Each number is 128 + 32 x the weight over its row's rms, rounded and kept within 0 to 255. Layers, rows and columns count from 0. Numbers have three digits each. The size before them is the row's rms in percent of the matrix's.

# up: layer 2 MLP up, 3584x896, rms 0.0451, rows 3393-3492, columns 128-191
# down: layer 2 MLP down (transposed), 3584x896, rms 0.0416, rows 3393-3492, columns 128-191
up3393 103:123129087091113124125070151081099074143165179109132086181117148087106118133112086138135106165116137130185169044126126080132124135117170098077119114177087132122120110153131190124115156092106118
down3393 103:121130121125104092095156158119092116133107172150126145164172093141105156210142096141138123062170163079162163094144146150114129045153135126099143163094098167129134167093143138157137133127113111
up3394 099:199167153128100119095156084115153079141175121160125122119135163124101166143095122141157182199120112108138166064134094123134130134072150136136201145134097154089125069116133140133175124111113149
down3394 102:183164129153135150210118141140140116190143122126132091182069145147144156120135075083145150139128091114169110084143098050063125117110144111115152194141103127029117138144151139085141137108133184
up3395 098:138134110100163120133175147121077092128187137144119136202124161099134203113146135118073139134129095148142108099115077098052121095128125171134213136119105134090122139153112113100116146129095080
down3395 097:169103092127159079123124097119130159129110110151160107128110103103099118160056143115122129119114115155155157181100136121109136138112132103131159118114104158121091069163110135093108145130159095
up3396 105:152118127136118149127175168141084077145183087082103195155113112125164196123133108122084194166126137097115116157156212165155123082089133161115116110162159127075110188117123148166106091121209166
down3396 104:148129174144094112113115102063148106137206119138176166068124152117105141161111135074098106157162159148122122078131140113146147155133119109148068169103095090106117141101174158139110168095108106
up3397 039:183139106066159087128118087108118100113105144073147134156132114149159125155137198167080149142116194122173132154166104112038123093124112140180187120148132115087121156179096164149123144117111149
down3397 026:151152142182139088104109121117144137123133061123210146114142167152104175110105117090180141081098077154099111168151148067194155135119170083053129132117144111099153125153100192122187163090071101
up3398 097:144141112135191110085102184121099100147130125161090162135151150180087153156116060176122120156143130081129117080156118078115102126107136156128113129133092100102135161098127116163106141150197110
down3398 098:096086078110143195114091181138087083102137145154129149135202163136110099065133119111138110188149119119150104121115133139136069099125062134139116141151097138128118228084097112066092132125103122
up3399 096:131121096136142108142106141112124111102166098122173159133184176083143123100112125140145161135116159113113165117144118127146132056089132193146117188139145142101114169128231178127097130131090182
down3399 096:133157111093155105187075174111185097131158115129160168112087138111098105163135164148125145132097146090137188136123173113113144094180161128135077131139128151143132119084062106068087141145111111
up3400 101:128113125103152144124126109092121121117180158090123110186130132142181196152143141140153194058116095143181120089132087136099224114179053122176183104109072159120144119145156156160109113129096091
down3400 101:108079116130137076134171131117146081144112165082159140147141129123148093087135154095183117167130186151098203155150163208125164162167112137119131117109111155203147135144140108121125081128086161
up3401 106:141170095153181167140108058112066133176159155103185094144120155090129177128141065097119187114140179120087193169114114138122142132128133164144133101101158138130160089102148159065107207111136091
down3401 105:111090102149107160153123135151125143102109114127142148179128172144167153138094124122191146171130139179117115079200129183116128138085141152136112095134098100159120127117150182062107174110131094
up3402 100:096132109080103125166162121103114115115100084157122104152119133104098086195089147133094089177113160102137143088112173115129162122170117116086100105122115118117079131150144180139134053192151101
down3402 100:185128144109175107142083104102166150100159141164135058121156135147139092114138073125116137083113123117135109148160135080128109133134184165101110197131144146152157121109100075078175089159154181
up3403 102:157150123109120140120140140157145132109150145081138125122146228156165096073139133155098163114100130093165125154124135140115130121123138105144159118100129127082158127142146109129071150134061140
down3403 102:152130115116152107093159135118153137134110118120126137106120110145138072086121079112124079109108105137187131097113127177119153114156114130107081198101139117180126147126059128175103129168115191
up3404 104:152088075063140151131129022160133102080140093120091146140093166106134139124147121131130150119071123105165182117114107092144118079163177133117173153183060135110147114056156148095114141147094155
down3404 104:162156080063099220171129082143172079102143117109181157079092143126130110184133070142161175070062123112112166138120127123095114121102158190185130155137072106137101138118135150146142132097122134
up3405 101:146162141090111179115168128149131172122121149124128136140178148199198159151159150036106181177123112142139139116163122100082141134141130112121135132150162054124157130112168145153122132128131117
down3405 101:126155139116138181088143143139124091137145164223161116111128132128135130131171147143068147096161138168108124107153091119075184106126127108142122168115185136076095140131168131129125125093160109
up3406 097:154156132158096185164085082136100147150082151120104113128076114188130157139168168058180112117170118085120087049103113113151138149151117103121089150143150119184145159123130171123180136121186076
down3406 101:130161140105123148141130077138145112134116154138190159122137107171121155174122159191138098082198111106082111139117128142128080116080083135129114082092142137168093142116116125143123114141140119
up3407 106:135120170137126122108168090118152111072151073133127104158193121144110178155126147110135110109135164145141128074202173151124137145108134116129155146150129141131072179055163142128120111081124109
down3407 106:089159162166205120131152151162145105108146157122153156137151083155191096171157118113119060155133140153110099155154081076146164134174143142114140185188102219166156182164145149150148082124121136
up3408 104:207174150067140153143166114140056127060129132119125105146159183146175124212153098134125166112135106150092119153147136104071083132102098149124097166153090141121168110108119113117134099157117107
down3408 105:078159067168112140160119152128111159056061099134138143122127108122120142090191118115192120089129129179133073112133119160064114122113117141121096112128175131129042140098106160168167073146126094
up3409 093:130166119079176056044107142147187136128094144118086112137114138122173159093117187175104084129132164129096165131154114140105079166109158142188120109134135088146115054182115137181144130120173151
down3409 094:168115115141112198183141136166074106106167114092165092143144139138069107157107050115122195119117129110098084091128160118185121126187172087075090129133145167134173146089125159088130157092102144
up3410 101:094114082176116142130091156065153123144117116086143125162181128110084137177164114126114079157128132108110111117159105075156162134123163141127214043161154106125171089164131132187123101108183199
down3410 101:106146079097123140163086145105144134107102176146121181115112120170165144112071117150109132065097122070082121147116114091106140047157124097131090105119134164055121122151075131136136183071185091
up3411 113:129144141147146117092119158162084142122128131148174089189116142126153130179183028073015147071132069173159140099142035102137101103163123170116157151104181123125152160066127111089103149144119111
down3411 110:135149110101139125109166118170085105102112099141133085184161148165124122173177137097156155166109111103135125150103150133146083119117101141159177125136163132100130100126106138149134072179126138
up3412 103:226121155130124143088111131117152076107127138093091042126114092167172183108112139102081171126072131090150125110150130101141119152143097152124136161136148083136129194089149186109166104179087151
down3412 104:106137089125083165096150195142159138158056163146154130163158136119230116111148161120124093136153112088105063068115145132108185151131134092109092159148194145135144157144135155155137120084139070
up3413 110:115098134174181098110152097064123141169140116068158115142157135126147110153168092120129145157114097136149119165126082138100113087121119161132150136119114047116154196152131167165125117118196172
down3413 108:112096180117127117103117247165094160159099150134100102095106130122170144157118168200094072135185121103126186127138103124142147113127090094093160107118113158136143141120096165082184108148179143
up3414 095:135132178086128094072195170129148119100159087114098117159127140107091159117109178168140074106166125130085147056147064160103132115068084160178156149154132157120127104124160183123155146103090115
down3414 096:177090055127153164153144094121095111121096108150099124135091116129126134127116104128101130105135158125167120130174107150129111143147117009102152064092074139112099137124173149167132106138120107
up3415 090:114124079160131198119116076109059102133136167098025133160080093086140155107150101136205112150178091107086090104080078132177135097099171123129165077184115125178093130070108142165162097071130154
down3415 087:238134177181128074168135088160121139145150130104141070148142152221190128156156085116132126070084086114120172102137163104126120104129165187104111099076130139120161180161058165089110105121064125
up3416 097:124145118122145167161159103112071108101141186119121122116150027091120179146097150157080186132114135095117112105109181121087147113083123113076157075108075115103172136142158118116128153167143150
down3416 100:177149127140138085203117116123149078124189142098136114113147178070123127165129112099163150133190171091141162107135116132155135186076164161105144129146154121129108123138114108150135144135116103
up3417 102:166126056160149144145180093112153135092153148165055083112133141112115171099113127145172220093065096142079163196129098150145126102155124097149132165169173103131095190114136138141110134165137127
down3417 098:077076049081088112163091229183101160110116141109107138085101140170136124110087111117129141122137147153069097134101054151123139136222161113092102123099139157153143098101149104137161171147138095
up3418 106:159138056117193169124148076110105068136143115115135186119120125164137128166133101183115126117110082109159132174150085153128188091099112152114139142120075063097123142095129107120070158131182157
down3418 101:142131145115077079173168172108178093080153124123138070150099213113155182134163162138126129073136114099107147096081097131144145124153091131109135120121087081145130120147103125117148086115159122
up3419 093:098179152164148151150145051105158127154092112149100092092160145163119158144118114130146139099064150125142134129155173141048149142080107148151097066164114073118101113093154092150161139164122151
down3419 096:083169101128136093074083134172137121098105132142126108128096120122148157132109063067143102059107129086092135135142099140184057108139114095156167091115166172112121087179112170226184139080088086
up3420 105:147086086110125134147166100121143113080087104140123164144108134139125144156131124126122182073153138123142121070133082127169162173137113094128185180157149128145192176099149134083189096084061111
down3420 105:118104121132144101113209117150160109119122108154119199082108174149131099116145078086088131138142185163099100142142114110068093094088128082128123160062110138055152177148035130131094127087096088
up3421 102:134104159121178079087111144093170158140129127155115165121144174089148129066077118142116105133105151082124118097149121072118111185154210110191110131162155102147184117119127144102133048135160122
down3421 102:163187162099094173098077049162159125174141062140144156070103137035115120075159117124113105120140092129153111145145125187101173133140119139131130177068170149156159102118112162098183087171145118
up3422 100:163179126099097083110141081113082165114152154097119129197096110106083123103136128119128159152142107082151124136169116087125128035101135123156169179153180110069073148108112110119136105080149120
down3422 102:061160163148080152133126149125117162127122115155137107161101176145155151141113124142109160166137144107160106134091141112153080172116023096179064092103098169111096124139111140169115116158100085
up3423 099:138129125169131167099138128106186129038126123107043138185122163175090127103169128109090150046159133093115152103109078115152117116150146107138114109136063129088118142074151152183153161137153101
down3423 100:155201113146084165125128201124168124103043138098179142074178151138151157133123211163142163088104158114131113117104098141156168166084133073067112135141079132149125160167136095111144160130138097
up3424 107:124170105087142183130097100089112139141128154091165087146164159094177124152117113082161133123097172056098135160191128136158116133094114150141155076108126089128108137144096111065106122136095168
down3424 107:062154160179093102169123137127163064106132073176149115161106112050114117173063128155119123102139113085171182095100117131165143033105088176141089051178159147184155132171076086128103070175130188
up3425 102:118139168144141144094120087137149115129141131106150086144136110100171129114156141023111126140106141095173132128134187109163183032167136125125185124099198145042183149098168134113092141094208102
down3425 102:068144139128097103097135116118119097119127169156102111087139145124095157064142165090163190139126176088072135151076110115137103116157087156150199097118117112087144175127160092098144124109118152
up3426 108:157080139119116143180147163114107145081105132127090082229171123146168138184176087098143135151123094121116145091148126161121128137149154138139190127128193131088197136076163179123104115145084149
down3426 104:115080133125123115119070146195083151152125111075153102099185129104144123187119107059163032146174151108090077151145088162125038101136164114039157177115139139157148165143144104107191161096140137
up3427 093:146149117152126100123094082122180131152085129138090085121174164143089097141115122133083124142126135125112169102103071048115167132179113168155147069150129096122119169159156109105121067153078088
down3427 095:183127158113148123168112125123180183149150088138171167095129112169136164168113138186137148147069091181170086163143159096169094125120152129093153156143129139138113119137183165170122149068208173
up3428 112:171137161141215143175124163113092082081127093123132185122101164162145133156179131102146115087097120112158166132144165075145192096146098112145076108117090073098152160076134122085102080121129143
down3428 106:099115117086101162126091107190120144128156090081156128136164153132101044157105124174104142122132091130175074099138146173112180100137112093155108188109101120172141112104137148131166107171141166
up3429 102:135137157153109105174068140107110130154131130085163090177058164152119169172093066074123114118122123140143114136188092086169139109103101061126103142117164066102148152119189189140081098066148171
down3429 102:132165124148131096097176155166150188140159189122116203158157163122182086095122222073128076090096135108155104124121134129133089100094126134129141143088134163088099081083120139174116146074119138
up3430 101:105123095149117124192144138126131149121125130075081143148192126099119128114157153094122139113130086147166099072121099115132151088127110092110155200123123116048118184143131124146034113079119144
down3430 100:209183131163123148155162102101061177154075202084072110091117122094171040114133075164137204147103150132115076207106149128103114137033095059131126107129176109138115136148124134175146173158156147
up3431 105:127039095160143178125129129135140116156128127153099105163145180109130151117130078139111111159155100122107123058128119147129109156163169140172199110159161165112130139089124126141171162167122147
down3431 107:115097154143024137165107137099123155164142083115101066115130100110118111167174131097145131081113080182125185082090080114085099110129100132121094102090140130073173183171113048141129141119141155
up3432 097:123127159142152134152161108164118197125099178084183107191170112093166106114213123123114164081132071138136134162130124157180124104156131180137144124121194144097145136099101139149076073126091173
down3432 097:156147159121112091110062108144120191120103161081124106165124090176163123119092158182162098197042178101103125077091103121144094196126154136106148152185107121071107134107178153060102122089148109
up3433 101:129072078163161171113091137075139122150122122164077125159142171154137112127107126133084110109127088132088104143160136121127089101091142104160082120117100121104130157148081105096109148194166090
down3433 102:131176073109142056100127131066157153096130133088119053094150131096149113151148125140061097178122072115137120124158130160110098116049108169219119127089142103158147206133112061126096143150098098
up3434 050:121156117070143143132118123069071042115156184082111160173150182131172133197136120122110184116121144103122177086131085103099137129105117185149148123174123124147144128156183138153100102131116153
down3434 046:170150096150116105099097140164057161164105138147160168137155154173091134128116126172132077148138111121124184129142085129107199103136127141093105071152096105077108080096143112163128140120105139
up3435 105:159079129126089204138158139121101136099159133152068068127177122114179065114147111125113095147160125150155137181101116147135157123122095082136128159113122105092130157158147131083156171070150144
down3435 105:073106128094020109151112125129139063136128110108160121073152128077153113132141097176154156151144136175142079143152159094131116102133116145112155112132134131109107101128070104142123166118135117
up3436 102:117159111120172137063081174152166134177081123140088114124176119136149114102085078126119169048112128141085112138102116151070131113112163103160142139230080114158180103122117135161090149107090150
down3436 103:122098135168122160130122142132151101220084166110105095148183108168154082092123121196119140081083150111197051167133140176106149151143094110086100167118160088132121108152115117132089142136059158
up3437 101:119084107107114113202114147118117070170091080102116069161127125141144100168183152132144147144100133132117132151085127119066115116170066210153192110142143075170139152111111118097091140176139182
down3437 101:133146104137186171086107111120119137176146143122156136089129090103183154075121143087156131089142139114097116099133202100119148114100119119112152104156152126142157113134090115222118140127116157
up3438 100:133165105106112155126097142092113146027159142140127126250125118112086169113143063118051115099148105080144138111136096150125133072178159128137191129130149149117163130139108137141135141127146185
down3438 094:139211120155125112093150114148104128125127095121127090138153117112088114069091155154144141131224174130122109150058080180099037090136120155158148182105116117142141092102143135129127143099155153
up3439 101:099173133160190086076142160101088152094160115110139044119102182135139123186160094148062127098111125108138159142165104125121141096139181154100168150142124071115122146124149192163089114131140121
down3439 102:136178098165113150108147138120132078121181084118175186180115137131122085090148110092168133136092091140095135038135086087108072085136073134064091130143102049080083126110160119127102181146129107
up3440 103:128145106147174141128132096105100129152104088173136154093117161134091094164080072105114178099084177055147186156134098067146116147124210112129157178171095087100150112117181096105094174153146149
down3440 104:086151142191109166135109137174151123227177149082182185056106208116113132099118105208129113104146101150115170143151069147109113141121138163163093178095112127141090159094165097115118150139128154
up3441 099:172135164103128121200172104130079119095105147148159156096139187097130092177181179111181091139117124094157156162134118127161135096088119108127136146121083096145162167095131106138149065058115120
down3441 100:122141149154145127160119130126182139083174172103170125093146082120119131116143141059145149104145152091176114128139208127105090175165118118149073172118167161178126134208129132136040169139168071
up3442 110:107099114099141102197153118140136125115079108178179088140099097123153106121126148092106212101155162121174121075135153105118167184095139172128099128117138096107145092101140169108086133185109179
down3442 107:115131195179092105166156123095180110088190143150095114104135225139117123109165141159152148105132142146147133110089148169131103116080077127117092128099165141195180108163060093109129111181166131
up3443 107:130160123108162108085133147139164153125143132071094178154130092143079079113107142126135102160150189105116183147094091099081136104075114149109120108106126100077113120147100105123185121062160132
down3443 106:128140129150130158128113138194091095148149122076177202045139164121202106134144199119158126171146135104162125101146136087149169123111117156126115115078123119146071160071147140173139102079152158
up3444 098:138144112135171142150144107069139186156124143163131145113148097103149145099108079184114179047111173145091166089162083145175094104092130120143167097204132136149098098064122122154127138144098185
down3444 099:086152151129173096116090101176102138189148120095155124117068150074177169107133108150105117201186176144132139105162140176169192114136155069146065144111110153165153130189104117102140152132149112
up3445 107:098141118124100117093132140159107121144114155114152125129143192103151168114116188088163122073075088107125148169105146157066198169181162118143069118149185143070182140153139151154106123157191070
down3445 107:123053174146100138117109140147113109142118112044157183093136104111075083123126141111198154107106136153185096121160066116134185090090099050205097094145116130087103139138137120129145076099168145
up3446 093:151114078129181099102091117097142074139165111144167154098100149141035106138115153142135157133152165155115144145113106113118131123109192171147117126175142130106156066106138153172141162105158126
down3446 096:126072189127179162072142109103142152137137184161107147167055151111130124139172129181167096151141124132151185090120205138139153146179109151170162103129139137077156128147156141157134110108171156
up3447 095:094132074112140106156124068114161107098163176115133099254156151087175080163116106101111122057089149067167100122161112146065149156180184187140120129144158068095096141151149161136172165180129135
down3447 095:133099152162132114121128124106159115161102123120142163156196062113135142148162125094121104091102166171111127150172092113182132187110116148133091062126167152188165175080128132170092183032112135
up3448 099:155102167178144101084099065099192112125159151085162150137132151183138096129146124143118183087099136092073184219137157126133084091135115115171083120166138120138101061112136136139177071122195119
down3448 099:169128167146141140130104082125113130118127076184136130108123110099156137159164092119116103150120057163110055140161093141178115117192110176161195122103084104111096098122150095167115133117115103
up3449 095:180152133122121123155144159155111092107121154141070143126112116170143171110139115076149135132122106087111137133125129096125130133135144108126106138148080084157147083129126141135153138129073077
down3449 099:187110134122127106113131168109129163071152069118084128080109171108099147140139176136138102210155090158106114110132115136174113143091115125135157118147182164126158137120116136147140124100087126
up3450 107:132145112106128098126091124139136088126129169148144131162169159112154155089105129167127150128057163113084125142112058060086116148142198124140104123130167088153086104128089145160131139156132178
down3450 105:136105122077096190134102124117123124111104124122118153075132177161164135145124180111129143153123152083068155148151160100192124076169043092117092076142037172092149136109106101117186138130097128
up3451 102:125123139131149147110115123105181084101126152175138066125209093105090117122132098162111099103077091139113120099175175149145129103047126126122085104153161121092092135143133122105110141086090146
down3451 105:115146129104165117113123147150105159129140079143154163164067120170145081142120171132144077063108156159142126155158110116070115152169169132112164169037124133170172086157109164144140090128109130
up3452 109:111088141141138144111166106145115134099141121053146086140117150126126134108125152165159150114100117098159112080152145135192104154152113119181131126130072096113100082124163086094106140098112133
down3452 106:074127161145140116163134141109120177141163092089103069152122100127109098125120073114101110143100171121172136105096080114105207177158128102107139173109128114144086096121167142123129105151107172
up3453 096:153103174120139137122071045124033123128108154098122159155159167159068116110118124103146113102120088135137120117213193191166136167099130118151176095124104132119130194119162152121167124156159099
down3453 100:143123084136126156174084103138164036074229132077148149087155176113054120045120134122091135096057127111137138172152119130139206057056109108160115107134119184116147145081132131144096169188116067
up3454 093:156127078127116158150138139116126136170131129134154120198185105177128117136179120101090094143124169150194123152127096151086103142117197157119120098129134101183149191163103117091044109118158093
down3454 093:121154127150131102107146117136159131155132130150113126110155101137122199116097190138088138128150098160077118146099153146152119154142095052138115114145167149112119116168153134174158121094141086
up3455 102:162143098133111162132111149125127079097135140106144124165146121119181111111116135113151124129102123110136136117109098138181139147119125138128136146110094131124116150108127115107105129145161151
down3455 102:097086184122128086131101114196094135109104095125089159084163109080101082112133168147110118150139142175099138105125191132114099123110111109148114089090077177100161163086146125153178143183155134
up3456 094:130087142053078105157155187113098110168118141128108088130160109148137106136218108102090148155158098144143168151148128136085077077125108136146135089156064175135129164112156138068114174130148106
down3456 093:126092182191129121158124119136123121078154070094184142177109108124168100138101096131124101104155083118093132124105129134181161160135147149087095122186133128139102149120134145149132098169099147
up3457 099:080148107075135149117123083153150078126090099114092117113152130170074117110133179161177165151095094135093158095174148115128087110159095116149131129147105096094173104090133149168053109183164119
down3457 100:131160172154097103084102127151109140056110124072166133063192113148148099120153165128142193165116088133166078119127107160115174189128098101217134144067122070105135134129195131167149095147124087
up3458 099:111086168097167175130099187128161118149111098145158167168125122159128115067098193153127124079155113074085130123158139147158097105131106128177200105238147123139148072124155129126109137080085156
down3458 099:150090112141167152105196137156183115104157078128119105075158126187164103124116102072082148131099149098149133152110157140173131084100106149111178132135181116082138089139141111111102090082125123
up3459 104:133059111157141082095156152090107110168145160121096129114078127155141202075159156073071138152139176106083088173179086117111188141084092103171107157131135160077123135119124170159101140127121152
down3459 103:178144117178159131128119141146102099063109131134133091102082083095103087145211130204135133137141087059094046086087135158109150161137133120146103091108081098139134161108163185117117091074084146
up3460 093:177138111112124155107144092128091132121111117133126088110095106138106077152100073160138128131118148117165132153140154115107131088158111120142101076145083063133086116082166109104123136086128155
down3460 094:108178118189161106126064130146154131161166112088183171122149167117127130142111170114163213151130099106144108148102095170129174183151183096119120161094116203108143161129091111164163112147083088
up3461 099:119083109148105130124096146149112143066100144108091160123122155069082142101183160153146180120115131154141085097162146074083154154144100146129137147129103104082125088125134175158059128072169164
down3461 102:119137116145127126104116139137053164132137173163124120123051129117103097141097127189190171116108120157094111137124144153155173170158090106136132149134080124071170155156078158087159178141124051
up3462 091:136087165090147116078115095097154169128137175172084107106164155116136154126104139127160113107146128160124155096123148115107134201110114167195134084156133086075110098147153153158081139137169178
down3462 090:155143165110089192142137171117123090161121117062132114135133125139139159126116079134098139164138137095129118153143123118152158084147144102061081088097119151123166116173129110125135144102127104
up3463 095:153131146156146170091146104099160131112097143156128131180148110118143158153156164129125113131166118082152163137136133105088106156112130142173142119188090120105142094114117110139132091084149120
down3463 095:098138181017140121174137181151139090143167126150077138126163117169158124116189133148134085144195166092164122117173106114074093154124154154124113150097130162158154166108144119102122200164061094
up3464 097:125122131095119155160113118129112052054118163094112136091165135187069135120149122094138169140081155146124130113129146088190105120072088072108132152112126133049088140125192133042168149057112092
down3464 099:150083156130066114135127117144133163099096148128131135065140145065147111074133152158056107109156133152140156097158139136161088144156048190104068206127116193140120104091130113131095158072145169
up3465 102:178094112169127174105118215121094176146227135142150151150127128125115121088165143103152119144150111157132093140104108138112092096107142155078129094112137112115161082083138155035115168106162055
down3465 101:124152170090091078129087146120166107097134126148122104148151163154134157123193130113172147114116107115156123127123217167099089110149131168159129112198123151169106109190062092162113152099137151
up3466 101:133091174069107168117159172130093082135118116120087122165139122150117136112088170086095121096116144126127130128159173081168196136176095099127128055100124123169112145142124177124149165158160114
down3466 102:095173132094093168036124123175112108147152156135114097089117158126136092161161100169116138089173122100128133077136123115079160110147077191150116134117135075164141144162150152125132097127080137
up3467 092:144146120157139102171064167105136201146126091104201130154106144148121177129097142074134105161178130140093142157143084129100133159170101132165120072126179178156162125052133193166125166075162071
down3467 095:153113161129147158124121089067135106127177156147086123103108151141099193075093149114182202064166096073121134160154126141145147129174117120170110170066154134115073139112092094183077115112104122
up3468 105:198119072099165200148139129165129133126123147165081155106111122118123115157115136168107123130086119129114051056119144062069095115084141137140092124194148129132128126069099147151143071111177123
down3468 105:167144105140137122135149123157150154152130181114191211123184153081078111126179140099107074150068082113151060170140105122160090082119133183132142137135089147079177140114074165162120169139193074
up3469 110:129081124114091110061082066096186100123140126117155110124103140131166098151176146102143100149119153081106136098145156122121153102112135082141139065113126051085185104174164122108136126139132147
down3469 109:151140141169081139124132099086148109098109147118132106067108174099110130168160173130086131126117105131150092049172035100155124147141117103114140103127136124131173160148087096137121179147117155
up3470 096:109096118150157113110097122140070186096138132092137109152159162122108143127138107158151169125120090145121141147126120127108063088150163115111126104114118141120220128075081114070118141159109144
down3470 090:124132122123099129098091188086099113094134154128098192144122213179136153172108137079093160106049148076107103111140164147105122142137177094142180153081108104143174105106156132101193156089152076
up3471 095:127125141136149076105088136144086174087161142154082149115078072116160070153140164158079133131169085133106155133132119141043136144117110119154095144095078097164125201096066185156094089109127156
down3471 098:102099143076120137116119150098102122197169109086061158172054132114139133135143153100123104114110144089074076112178159099208167169199133128190124129136135101122134127189104145173141168127091149
up3472 106:133101075126158146094108095107112112113098104072170142103164219161212125118199125091099151103119117097159111152134139163107149106149104138149139166123106116055158131133110129068078186145069117
down3472 106:134149140153125117188113137182143089117132120130173092117024116107121112119147129114177100121181161127112117177113150159136192099179072093151154157112169184104086183131103175075132122156175104
up3473 096:141143080087163124133129075107155118149103147188136079128082146128090130138114157200101124176110138130116103111110108104120195160152154106170149112070132072107200121113113170142134156104165120
down3473 096:144166120118147088087133123077110148183113156092131146121164165099125136138153114118147136101111049087093149139145110133094155096173154136133129169180143169116142091133097107118153119145092169
up3474 102:138086095111141114113105180056067163146119177139132171137147168132179098122105149130180148145083112135092158131108099145070121123062124098149192043165145167095176114125153157113106210173074105
down3474 104:076181088118180106110094154105141054120101088172136140157093132110124185157160173091142119110148128163152139141113119131119096137073158127154170078104133159137115117105073155145149118175152100
up3475 113:178153120117125120154115139139118087129129116137176132160077131109118158186161182121110155118080155132164131071134155148129201183154162162135158151146160126103151155104117129074036155140093175
down3475 103:149083101173131111122191155202145118119088106209092198133141134171144075142132145096093190140212155136124227138132167094106132090068153112136160154116143148130128151129120093168130131107097089
up3476 091:199136140126129125125195128146155082077159108127079127142129139133085116118168124114104123131145138107175168112128104135160157137089144127163109124209141134128163172078117118155040145058107063
down3476 093:081188144079109101104140103136144173156090154120142117084125133112101203107087091120153018156140149163143101065149120132080089141119096113142141122121158116127143151163125108124169104151137177
up3477 094:139100107150161100094093143117156159136139144128145146116152145123076142119131136160129111112086145146090139083105093104104089088158105144115101062128140094085089181121111144115105078066172082
down3477 093:160144129148124068180186143081077089150162191137110155138079142107129134209167120141159140096126122144109205138129139135144147123068100102114055176154138153148171135081150093128133140126108133
up3478 101:105142159066172136145149120126164096108151091085110112141128137106108183075142164144123104157111129138126146135156178131134139149087125226150113146164140134142132097028143137162101125146159127
down3478 101:096179179108143125156138084152136171141094164151136094136107129114119126087216175133181115115103145130118127128133125111176137123167144095171137182089075098079145154167061111084165137147075110
up3479 104:102137170087154112108166131122188146228099068119132076114176169126127156105136161132141104148112081149126126039163112126117168178179154214150183078165150139083121155124159094079195156110133139
down3479 104:190123159153148161178150111128097063134136159170102102071090085145172087083121124109178151122182111089112161201170116121119110064075151050148089060122162084102136073094194100130079166184134131
up3480 103:146128180151155093073080117117186164126121126115152093151117111102139064073117078137097147171114095110025136167153124139187112127188145153157155099138139110102090144068100161092137114133112131
down3480 104:152122114158164114117109102157109133101159141090138124145143104169153133103130124125079193138143147132171112153146157116129092211207123140104125054143159192071110146116123185091170157152113048
up3481 083:202052127092110092123113071073129156133091113133103129079082102106141088133085097198162155089105098101126123147167162142163127140135105143168125156145101133107107155125202138153110114135135109
down3481 096:190094164081122133183127077135160117128120103127135193144128101067156115140176078173097183123146115146140129103139146147083048074148029153098052160080123123107110102112128139108147141158149093
up3482 097:132134165167125130110134160070073092169090199125143132092217201200216143125117132197173178030080083124098155068156117089090117112160103146146121133148133110140146103172120126072111129190135128
down3482 100:157106110130206099078123141086136133109085107153144089153147122153089140113099078110163145176161135113092168154215054159147193165126155136137162150134086139148106149121146159165071106119090198
up3483 091:109154137167128117111124083128165159100126129114127103142176135182108131165227113132091140126098100088120117118132127117170193145210133093141157144154125103152107154107162157114115076088146180
down3483 094:112076088108124112131160099178172116121144091143131090112185132125142143158125185166136125103066096060092112121175137108131139124124100116096133080119130078099143075131118150083098132135078175
up3484 107:096070128103126229198183073119129117093130154135154188155108133133091108157193133109151150118106171141118177142144183121112114169084150102129170141114137113083145082115094157114151136150121087
down3484 108:076089161120137154183157164137119097127079124102123117113150139133166174206133108146114102137082135111153140067127125155142094121133144195142102164132085129114154128142114153120109192147124127
up3485 095:179153127135167077104106176081114098135134079101118081153101193159146116125153132111098147097139080145109107119162097138135117086120142104187152126117163155128160109094104137153162092139187104
down3485 099:091096126102093140103099127143089139091099129117161116106153089122196175053168107068089152071107101095097138142126141135141171158139127081109134087161142134156135061160152123069131153080147102
up3486 097:107108196213136129188145159105161096058139231173104116159171111195124150122189146079159129134109184073073106114117112078116120119090062069124112085109160131133140108146104104165055116086129123
down3486 097:095127117136118133107168073138151108125145062154087130152165157161124115150077100184133167125158093108126090148147162130128117134124144152172041119165161139197179156115079092097162122115163185
up3487 105:139110127149109132122199148097158061114102082153111097093172186104163172159157149138086176104109139139104115094143144132098128164092158130160145166112089126092136097156174157119166114142100125
down3487 104:154093114178144135145115134175095164074157150140083131104085119130076194133146100154120139077138116112107054146124078180058103141097126098113119157094144137093114073104137108164081174104127123
up3488 098:160096206113187106145115068048153098048119115165073130066129109140118132156079102130095060145189097120136128158113059104085192108127084148161073110146154111160157170072108128151132165070170138
down3488 100:104115138096092114093150154098099136164158164157158136140135088102120128161181100153169135125173139086155184168143118131181106198133094171104128150171102096116167129108108063070127113116162110
up3489 106:176039128134109153118148069110111109103102113165113134138131095103132171124180157096085120111108137085076136101094114083103169146165081113106183074155108145106091132083157061071127112174167073
down3489 105:160124145154190171158132115133130043110113096192191107124074055161108136124102102116115179130200123124121153164175127051117139115097114152048102088114163137067143175127139126125142160186167138
up3490 107:096075107175171148076098158188137129130145121127128164111214146163156116136122165100108118164087107159127127100157036171062159139146131141202178149138123129091122097092107108135142141121142057
down3490 109:108107128119135125150134090106173136089142116106161178130146148107153188121162146158160129063207202129107135082160161118139076191117113142118148082157124166167176158156180156157130085085081151
up3491 099:151111148098114115081153107121122098100135141137040108149149156121141164102128141154107153125108095066090104127093158135135150125165130122125146157097090089122075180123125123041083074082135163
down3491 101:075050130067159107153098119129083093165122133148114160130116117083087070198121133131171135118140073120088133164142171157102135160143137102088153105087173122121053157115145162104153093132117136
up3492 114:109118073143153119122093168141175190090064117148074104162167152083086145164166162084083089131118131132163169058125092133032163116189101087128123170150134133142138146088120197125077057116111113
down3492 108:037158132122123137130050119175150153160090120165158128132131205073118128115123101097122106105080155157116201121183139209130171136203086175127114176098131149176115138082099150161070132152143116